python train.py --num_key_value_heads=10 --attn_scale=0.125 --learning_rate=0.00121 --beta2=0.95 --schedule="wsd" --final_lr_fraction=0.05 --max_seq_len=1024
Each number is 128 + 32 x the weight over the matrix's rms, rounded and kept within 0 to 255. Layers, rows and columns count from 0.

# layer 3 MLP down (transposed), 1728x640, rms 0.0432, rows 1208-1218, columns 0-39
[[154  83 161 142  84  94 156 149 101  80 181 122 114 145  86 148 153 120 151  79 186 103 118 105 214 142  82 115 181 111 136 121 109 146 120 135 102 129 195 114]
 [122 130 112  91 142 126 158 132 126  97 114  65 117 102 188 150  88 119 146 125 132 106 159 137 149 125 122 104 118 158 108 113 180 154 111 105  99 138 110 145]
 [131 149  92  36 129  81 144 129  45 169 161 144 157 136  80 118 101 143 110 128  41 144 185 204 129 168 142  62 138 136 155 128  88 115 128  85 184  73 116  91]
 [135  97 111 142 140 141 110 133 150 100 140 171 138 135 167 109 110 107 164 134 123 143 149 107 157  87 143 114  65  95 117 122 123  97 105 130  93 132  81 184]
 [122 156 132 161 106 159 128 113 129 111  81  94  88 143 107 128 121  86 149 102  99 149 100 154 144 157  48 138 107 135 147 114 112  92 150 142 115 146 151 166]
 [129  39 120 122 120 147 148 169 151 127 116  74  90 133  74  95 147  72 154 113  71 120 168 130 223 178 116 127 136 136  85 127 107 160 122 146 184 114 146 146]
 [156 110 152 145 137 168 126 105 120 218 121 123 148 122 137 100 155 106 159  71 109 113 158  81 188 124  79  80 122 181 114 109 159 135 149 142 133 145 135 149]
 [149 131 143 164 132 112 196 154  91 152 142  70 159  86 184 148 148 115 188  92 181  97  97 126 155 151 132 104  77 168  88  92 112  63 126 137 166 114 147 100]
 [ 98 134 132 139 130 137 112 109 132  92 138 112 104  97 113 170 106 126  79 180 129 126 144 117 155 145 169 142 134 159 131  66 130 122 104 129 158 164 149  82]
 [170 144  99 146  84  75  87 131 102 111 152 135 156 175  97  92 106  91 126 172 106 147 141 139 173 138 137  91  92 141 110 164 183 148 145 123 154 202 138 210]
 [133 136 117 115 120 179 127 168 147 149 129 110 125 131 144  60 116 172 112  40 162 130  95 145 117  91 135 118  76  94  77 100 121 135  78 121 103 193 151 153]]
# layer 3 MLP gate, 1728x640, rms 0.0453, rows 1209-1219, columns 0-39
[[145 116 169 109 135 146 133 130 158 163 188 189 121 152 172  96 120  89 162 149 139 154 151 143  72 134 144 134 176 139 196 140 144 159 163 172  85 193 161 161]
 [ 93 121 205 176 189 184 140 149 136 159 112 122 148 101 118 176  87 134 111 112 166  75 122 136 193 130 145 117 151 115 146 151 119 124 166 114 138 179 104 156]
 [151 116  90 106  90 150 166 176 116 157 171  94 151 167 160 158 110 129 109 128  45 106 188  88 158  91 107  95 144  86 223 139  72 132 130  84 133 111 171 113]
 [120 115 171 178 117  89 169 130 147 104 114 163 110 155  89  90 165  79 153 127 121 160 122 122 109 126  98 127 158 172 199 142 123  99 131 125 158 116 191 133]
 [ 73 147  99 127 117 129 192 104 141 139 127 120  94 193  97 124  88  91 142 121 173 115 114 109 147 104 126  83 154 106 126 131 170 185 188 162 198 197 108 206]
 [126  91 157 154  68 132 116 149 122  74 106 135 119 131  99 185 144 155 101 145 103 127 101 151 105 140 168 153 182  66 167  93 121 159 100  57 155 138 142 143]
 [ 93 110 100  78 126 130  93 163 139 122 105  80 138 152 151  87 172 160 163 127 164 142 145 138 146 127 175  81 175 152 106 117 140 148 105 128 144  71 139 206]
 [160 125 112 138 123 189 178 159  66 130 129 138 111 112 138 226 118 178 105 160 130  70 153 167 133  92  72 146 161 159 124 138 103 134 134 218 101 151 112 109]
 [133 108 106 106  94 129 203 109  98 131 108 127 119  78  42  60 140 134  99 107 119 108  97 107 131  16  50 221  86 136 184 189 121 154 132  92 141  90  50 199]
 [146 136 124 128 113 167 129 112 139 121 123 103  66 139 151 102 103 107 125  68 117 114 103 148 104 134  87 111 139  81 122 110 186 129 133  94 167 123 180 150]
 [ 93 143 105 156 189 135 166 126 170 143 145 117  88 117 100 164  92  68 116 133 160 149 125 139  92 135 123 184  88  94 100 108 103 133 126 140 174 113 132 186]]
# layer 3 MLP up, 1728x640, rms 0.0438, rows 1209-1219, columns 0-39
[[ 81 105 139  94 136 102 120 147  91 104 128  64 106 136 120 131 153 127 129 112 143 114 136 116 130  76 103 170  98 148  90 150 138 168  98 102 103 119 141 117]
 [111 122  98 127 134  61  86 109 176 142 161 113 125 148 119 133 124 104 109 136  82  97 162 158  93 125 152 146 135 139  87 137 135 115 138  82 128 150 142 135]
 [ 98 182 110 138 141 129 147  95 123 131 150 127 113 164 170 157 139 141  96 134 134 111 105 132 179 165 153 117 142 176 123 126 113 147 118  94 123 115 127 124]
 [152 109 152 107 143 152 141 160 109 132 171 111  59  68 182 129  74 165  99 160 118 112 146 137 147 125 182 109  84 135 108 144 157 136 113 134 134  68 111 153]
 [160 113 103 156 110 177 137 171 129 161  54  67  60 128  96  88 102  94  93 116  93 134 142 151 118 135 127 131 117  90 112 168 140 107 123 206 193 127 139 154]
 [178 168  90 161  68 142  98 156 154 120  54 167 142  98 123 148 117  98  92 127 132 139 102 148 109  90 137 182 129 151 167 107 103 142 107  97 155 163 152  73]
 [106  81  81 122 101  85 108 122  98 156 124 107 133 168 133  86 119 196 128 109 157 192 125 136  77 130 135 147 180 123 117 234 141 148 118 123 176 128 108 118]
 [143  89 147 101  76 123 120  90 161  90 151 124  76  74 156 119 114 121 184  71 109 121  53  67  92 138 135 100 166 110 143  98 237 115 147 176 147 118 112 136]
 [156 101 107 163 155  84 185 139  95 131 126 127 138  97 120 129  97 144 106 102  96 158 112 109 215 114 145 109  93 136 149 168 111 127 101 109 117 131 133 107]
 [ 64 167 143 183 130 133 136 169 144 126 154  41 127 111 189 164  88  43 140 148 104 141 125 108 210 116 146 135 157 162 160 197 129 113 116 198 105 201 128  90]
 [255 130 108 108 107 156 101 128 207 149 125 110 109  69  70 166  96 131 124 177  86 105 100 117 185 110 153 110  88 177 137 105 157 143 153 113 150  96  94 108]]